From a checkpoint of a small transformer trained on Wikipedia.
Size: width 160, vocabulary 2048, 3.81M parameters.
Training: a variant of SOAP for these matrices, 109M tokens, 3424 steps.
Each number is 500 + 50 x the weight over its row's rms, rounded and kept within 0 to 999. Layers, rows and columns count from 0. Numbers have three digits each. The size before them is the row's rms in percent of the matrix's.

# layer 7 MLP up, 640x160, rms 0.201, rows 189-229, columns 80-159
092:367500493479578568547451473575440411577325520531505445466466382492540496480473535524502451466501544536552476488557525521494476528530588525440539451488568564557511436483492443554575581512446488483535513463578527602503512481474471492461551526
112:492472411535422531567511453531533461471556463420487573564475515475475565491486465495535466635438501495464490512520472490569437436515464524420485624472439464558543463555509452455653437595509442537431490452485521442467481448504446499556550613
099:455455353510449609578436558514467465496547554517490509572474576531477496524470479366470536485478524463546556528582555497548528484490593540545466421575568534455477500513469497494547505467487500438445478571426499487489541439517497529488479527
110:546513466487472492523549425524488584521486585429535489417436546559549443536453505484527539559454473473545397410549452519470420496573453530528514544523534478582420561480442503511516472474481553549538521519512525570568543509520489506517476546
109:561567486429490554488450406532532491449532425476544496469439577556460652373511479563556511450492572401513442509487503486497431514465521488472404542508432463537401530379429464594488501486510425584459454565477491486478490515510471493493504572
101:504479512492441512523372572474534426542481559489517551546473516470430425598445476602576562533409514456475555505523471532561541466535504486529567549440591455480470541530553457486559551471567508505568511559518481451406545513520532463446464470
099:507510499485529495496542553583476612498593359462444471386441507378583506452506457463494466509559456477475437531494448453536519453445553474451443446461475405568481395513659524483582475522467489581547507508453519489556560506529567470455448459
109:492462498466474487515429518554551523494524483500518522479446622464407598506537533538443507540434529528552479542481468511538503457457494575507520484469458567518513490524477491536522537540471552582408531431573509531397502554487485512532600471
080:593547491538543565407519486460482521570452477466550504435455442501474437421496535468505580593503514462508510516504544533491576451533519519494557461480507444504486454430591539484497551481538518556583495496456587559462398404520478390542456599
101:607488509556524585499554525505499477523554554414493547461532525568456448481421566462545568563472499455495465518474526557514568407535506547483455497548436503587468451535493501518509529451516515513535436482528535519383507474478552513510445513
096:491436564545522506500508513431527580491396536576492488523549370506549484581506495622502468523493491489543361524412543479439519527546482503449470492470479493559575453475580451408528507568466501470509483552499435478478475505551464534456573547
098:470477428462458564603513536567417421531547531481516440500534464519475585616555509528484506465624476497606555467477527430496566446649531582493489474497455558566439543519401479532458535399472438524470538455508513484472435550491490479609490462
100:555607537447466493471456488481449449590545514560423473553503420467393537451424500538591539537428537542461509486493465515499449565509524556448565468492439594531503588420460484502585577489458474462471538527492557505553472550424550499537626538
099:533491492589536536523608459443488561499477498535573468447394526382528529515455554474457557534497533477603516543517470443519591500499504597554519513573486500484551451384499405509446526471532490488541383495520478494489481509508554382508480544
104:514493476482535481490505497517497458609491546501478551455540477539375455576494535499571695555478437527563485474524510487590476439460613508464467566536541534472449453415537408538565573472424495554504598432551473545560483517576519562479526505
104:427481463407463528563558478545498466410510474508425442535461573519369487436531549515519483505439511556536491507501523495592519487568474458572526491435543561530490519415587443550456537516577447530385442564488520509618455526447477483464564436
113:553572593525501491511517460534513499453543427418557553531546450578465501532557474547493544478500507400579507500449476470496485468516555523517467534486462507562597490453482499473490440520464448475529573478453569477527489557571524442530484395
083:371460527526446547467490482535467455480540432507581507469504496512557466448443431558495500436464488463531481495455441533565465547441523554435465485508471469440485476547512456575545489451543586529495506476512485474478520472535437551551582582
102:535407595514495495545487540456540479549467543485453596455462512454545475553472496489497596558539406555597480546508524555498457499520509529545505529500469419591494555568510561559424582550372538432594465528511551484514569428512546418356489549
101:446455459417462498497469465574520494467395598485528569502496461456510517537504535533475537433443524522434517534383549513577536441478491544545495547496542460587450509585499526541423439516458539559446556558533453554519446573484461436568561577
090:448465425557485528474502467552512513502488550492436487527479519498498441520470628491442559521516430473481539463536557493514528511622529610504417483491523506492611455527435527502496565546549505523579483480463558543541443486468560510511393471
082:538502593473450545578475546486539516471574524546536551458461548462531491429559532452429528518498453555469555446569462558566517437442491475508513483481475497579505496506557477501440399484416459486475526531432478480475557526489507420394444546
121:485481557549501520442600482515386508539479424630491397536486478523480583457488533507440414511493512507448433567465525483509498616521585506472536505486499543515438554525496539519450467505488435500459490484502511500508510483494492574545587604
099:528582509550542401466445485505396466502481505465542441473580514436475384473460464470632518453509569356473559472412483514520556529481494487507426513547526490514429518477526524495456608503562448536441420509489475536497550582513593473530461496
101:525620514473520494572513460456507518494478517615482538478474540500484426489482460540463508582507529510530519531452426499442543523534427498546505546445461463576479492619543455497480493510588570504497566380523489544546538586497553478458502527
102:480474591479507475476486579442498507465574611493509510547479565586458470491501511541499493468542446525528469412492423542555517384562464587505516437587564463558516550492510493532502523528438547480537375429529442473453550540488415514516489457
104:464526528502495441511560471467472461523554506414519427499503518506404502499531468555550422564486452436492500495541508392435486552481500550558320525484467465394533461494516509518510512506474568515505465418459462521438513396479561553667491536
107:492429589528529535497461482463471452410494450599445435535476568584464455497561597570514555425547416446516482435511501598543558554505452472452501591505647453449439510486554472508483493467551429464524446457496518536428469496467459459538549571
091:512484508485504485512423390537480483488493542500559478499650543522421469440459577538529402625457506550522528482409456543554508498521452532469454459509465529532342479537490544457452541477522528518522504367411527501454529462447527491518528513
110:485557465511525503562493515489534454528476580545577487511343506476528592464592559462496447475466506545579548495497510556458414574504554539505477472541499464474469474436469514462539471494636529467482525517421531459470529512542613447527530484
086:407537517511567461516507528440504382483545437471464455525491498508486497655494494474573526542540461587490472532521543504439535536509538469477443527481421569545480462506460403443539516430450477550462454467491534458553527589434506536454513545
099:502520489475439563511532379508421421463423501469485444477570492535390495506587378473505429534539535524497469456547596600522467437625534422474471513490482535425495453425521426469480542568515472560513498535475488464564523543520493509495483586
092:457441449500486499521602478572493497480553482531524478491517518475430499474488390514528481491511467602501523487466537433493442577413489543650480443431388617474469576473438503480606491517484543496454529427548445484578484523421614543403504474
106:488457538501586481473506446518554489486455481456552433516540512511425577481454585487530513558528437380533612546510457462550460509477581498438479525501491546414612614461558477475529587460471492465518486513492492458441474504377531397588474517
093:471526561559492545493380553504498525466606457513588484466569552461568541471446538533531495504518516433532431500612591433530357508455453462420511510501521460437502497468525490488572488477592507510509462469570472426479554564538402555452601579
091:471418494437539474457446554473449537526456577582535434394432522433514526534513527540568560407528560450491495442566538549521456435552577403528547485521448546445471504474623544490508467485476549519425495574489557505567440471461572429483466528
098:489605461411482525560482572502500477498510439453529437469532568506509510547515444485510517525557438616426570474463420601505566544340402518579436468426490492472535483492442557500449523422473496448510514438503500490462433447512501510568513521
073:430463453587483543496461519495564493500569445553447457433517569464559540422527507456443468537510581459506496537443447502481523528479548552566401433431482553439422563562476499420442461513556521450485511492458453518509429488513522481413425431
111:465474488554433522471552580539446471532542463433488413428554467585560471465526634463463502601502498511521596453558525520475471519591517413482532558573508495497556600443473540449535546602473480512532427496481476511514483520462441524497462500
105:529497507509536424498405555570599508595536539440494481508538585449514559466480429502481483492491479528493509459431498486560543528574566423524450469560454544496515454494519461535535528479478456462515540579422567590551486548493396524610510469
104:559544537507483564443477595503477539484526515493548589558494440440454413533494475589436535463473437471463483529472477407516511427477471451490520586429495496527515486459578449472464456455444503515527503563399478517430418564453444486528466568
# layer 7 MLP down (transposed), 640x160, rms 0.209, rows 189-228, columns 80-159
100:485424549458562532491466468485487580480539455424435640571496578531503540512454392449466447476496466504540484510484508496525515543551542404531496475448500562566487629464536499542527516537485527415453455558570455617562602553474483514518512475
117:518550434504487469547513507487540481566484500535584482440432553414498449535474549517444467513438470546475554581477470607440524488430553488409517504477545499341413486459438462523524531559415464549585432531539499570411420432514562483536422615
102:493490571485394475357492637502489579538447509456483465564467490529484548419437492479442525524462473647473447538567498500437492470550561490504462533399470539466493526484566384427591481437509473462457511524471480555495540535565507429496478531
103:488551469494560498496459456511500559525504507519443456506604434501525508491486462459515503471502550550548606457476418438514559536598506436423562432502600463456418493437480475513564470512525551522511483438539517523574449539563485483552412543
109:536544511441406505478527454480529541603460539541454479417511456506517450456460560488452416520508560504481496435560439480436412529460575479439480612517473453470569428518367518539527454546468412517471483519464583449507528543534451526475591458
100:556461555429458474573489475571517540541464535519406565564439394444606501470587491447465534519494478530504534434542495539467501421518458473458545497543527578553525464485564403568454518586528518574449537425435408538516490527452528502433407457
088:451526485442466538468479503508437502470467527552548503496534569492499524405420544518440496525528498568478556485503451544441565519492462606515510508527410440590439531512595412611469589537528489443472555503547451492410615597569521495531550472
109:501465518490467526466442516537510470497594563566540409646469544431479530519529498462430412544551418466482558529493521529501526596446492485473493471415513541558501537581642449555587541530599502621515519542519485490383462511418560477524452538
081:547534595525483458490556533540496508491472559538455488537615447557449526437519461561512429457418461449502504486622525503545543587511452406587439552501539533518561595552445553497442592452511413457386523458549523374495472589553476520484456487
096:431494535530482506460535485454468524535462563561467522488501488546404532522507522455520466487541524513577591484522571529527518548554506566440421541398486517606389477421544496525512495467443493397478570553599573519434572578607502543465438471
088:508429573519573541366531596516386497485532499527497473547497469481495435496483508427491391524505486541542477514508470494515512384504589447518529537499549492422491543469532442477482484555516466590480523491654463468511479489490541520475581537
110:473489361555535470468519508609509497505421535526587512442461464425477483486446510473425537479485505474499496553553558573440375481429546521536506414457476426521473485451535509541519511514434532419508523500464492624352507525452479615427493532
096:395455495433535429518534457518504475549505445541406528531542595524394503529504460553491514622582463549515522508526486512433516532454531517510508535495458500454505516479582493387507420503515508487537489457546505397537563436605521455501517485
097:483475432464519468439512523482534517541495569479498473459558419467479531534526532488425520425573471497488550470552583471442591621398466443587545441516487514492480458495364445438476433467499535511513418509471501446538595495544483469574568464
110:482436556516523512498490506527570546595451459435494448512547418503543583537452457528511423477520493539526515510405564503507563505534515519528590496431507481489504450528508508477480608474469473474525487631544567466542491563460491563606465484
108:447458562472500464470472488526471510475530414468556533402483561488492529502486532510466484440562544488523428491539437480478580454563518537541572590480488513536516508520497457486504565565530508424361579554618552560470492530454502566450565419
109:533502594529454493493558462513472575497537365459392497458533572485491437449574455384506530457476521486460557404543534518525429504391560504548536584479539484538527501481559554570554607484389438519471542421558513496534461459454486624540491446
084:518599520514439493474460551451451545544476573552557538510467500513513539497501445502512502552566419514414493567524456523505567455477505530523580523507488435514520443507548442535500505528475449491467415434488437478551464511503540546537483372
107:512459598436523444534431492504526509490532528497523649498512528487525481462495431546514571554530460515422484496520481499515560419556573492571530456525593472491515496492566399579552504527473563519538498502543433505531519456492449527423521493
102:578501434438469514547402471464526438456471478518507492472470513478349466592583475470528504511563505452425504501500617489525524449428515522490519558497532472454381544474557601574447489486528410569601527581514411384443544483506569494534568485
092:542535607572511454417458464461575579504577516440507555531456502543525494456405453448599481529501504463468457599481572543503493506515507465519526542392476493564486532525541484563467586591530461476436498408524520461527495516455539525484578483
089:556469534498448532517542508556585557491503469524502526567558631508593514529455493519552487578466490485531504496516455495553487475535511462578487449520618492482560535402584511550456543458437459518418480468525413474500551558594522463516518547
123:506440492529497489529558458522456554506532448483531527546510364376494485510464524444495481530541520464490413430546489530489515413578552449435575452415462458535516573445478391572563527429532540586528515467549563426531429527532546522513449515
098:598457512509493451447446462565449465463470465467500551444531553503519489468590502516442415434472548518456439439508553506483391518600568527476510605572558510434487451607393493554453539524533512496619434473506480521448437492455527507523469588
107:531532498552492465482561415496543542456514476482491483418500452507555523443426421530603452491444470438519586386467437504511529594453556495482452520502486355490466464528592484435458591436509578473537511584522541465470450507470522463508459435
104:544448514557482417563530469546510524531537443470548450488527498529564575506483527449452406418507487470511509613489511478543527499411527527507556554457488497451565581537538546471515520504536580525458502563516452523436468454513571449507511484
102:501587514431567421490509555504474442485509492424546500529523465581463497472468575452470424446452506515471603459542556505395476538483466502547446522536415586450588500457567412467459545459568499536560410548528612596449525422442574434510468466
110:437501531464534476426533620558427422586482483555513449602552505514608464521453522534486454461570444498600522471458516515581505543531522462542518352560445496458394446522409580502536404443534537423568537608606516482554412490553543534499556524
085:500442559412509372449547561531505507497431516436531509534551499507540447453518456548502493439541409435478550514506583523611556544547570436538453508474503552460483542438607456443461460515512576581464472531510501510576453490404459544495466546
113:470490437534569506451463546474588475469497526539473571539466564563532518509527426478405466401468554404543479471483391484475494487517529492396391559573494428529442487407454479488538506511531619397512409513459528600473524491508497494486502469
083:555525494559517482509488509517500505526471504465395450504450488532464448474519469493541448551524533454441483485530428543538488469518476448482487544566469443506504494495455473552396494520428529520465499506633503511562408529511534552448518543
104:536510432438454526477513499445509478410552520470536560472533480482533504530468423414536455461526484452379418462452430495490446525512562514547495551523443384555574570559554508496445516476618464581543501578468461508527474433546499505426499502
087:525453486534575525540533532414396564527447486584531511431491510526501540479427526477473445493491501557508464511486579601492597502499472492504477496482469517409535534414414533442500508535507449519467470540520367508548481549561535467506556492
107:536522551539464428551503512555542528490499506303451434408595537501569531550512443429485629433497486455523516481543496495492416562492582554525564527475510434551511493488488506494500538503458417552428406547512509453453418509508538532487561503
090:444407541484528511461494506517531496509460471555527518467541509504523516435502321541575550459562538494539494509517503521540526461491566484477463567466511405466522555562543542632582525509485554497539500496473500384504450499464565521468489485
084:529402533599418466521469500532525514519524518443486532535498543538570534446495447483579482555528466426539583605480527551496553583436526495524529475505499424470512562554444504425504488458438618483446487504607496480489461436492516686483561462
107:418532550505453550444408406550513420465453460507530502478457442557478560521449586510420512568510528516533464444573525537471560499513483427551528517543514537417429446474456492383545496506520456465456397504554506507468491492534534558521512391
082:459495468497512484466446503538530524517417511582415502525485500438519509460524541492496418530418509535538525580474474496383498441533492442536568498538415557355470484543480518436551542488518554438475554463502402452569504515479449498459500541
113:429547513554547543479507461540494573487546450470541543444645513517493538490571470541484501578510544499521489423463515467440554383582559542470444404501456357528462506603450505544505576463481537551472404540516529556486500520488588647549465474
110:508487527500425435440379500500469495490519496490549620474492499503526503465519499473470442504440488509565434461456475497496516427525476515533498527523653494529503467458406490592539529523506467486614430542554551436473599514445572493492521410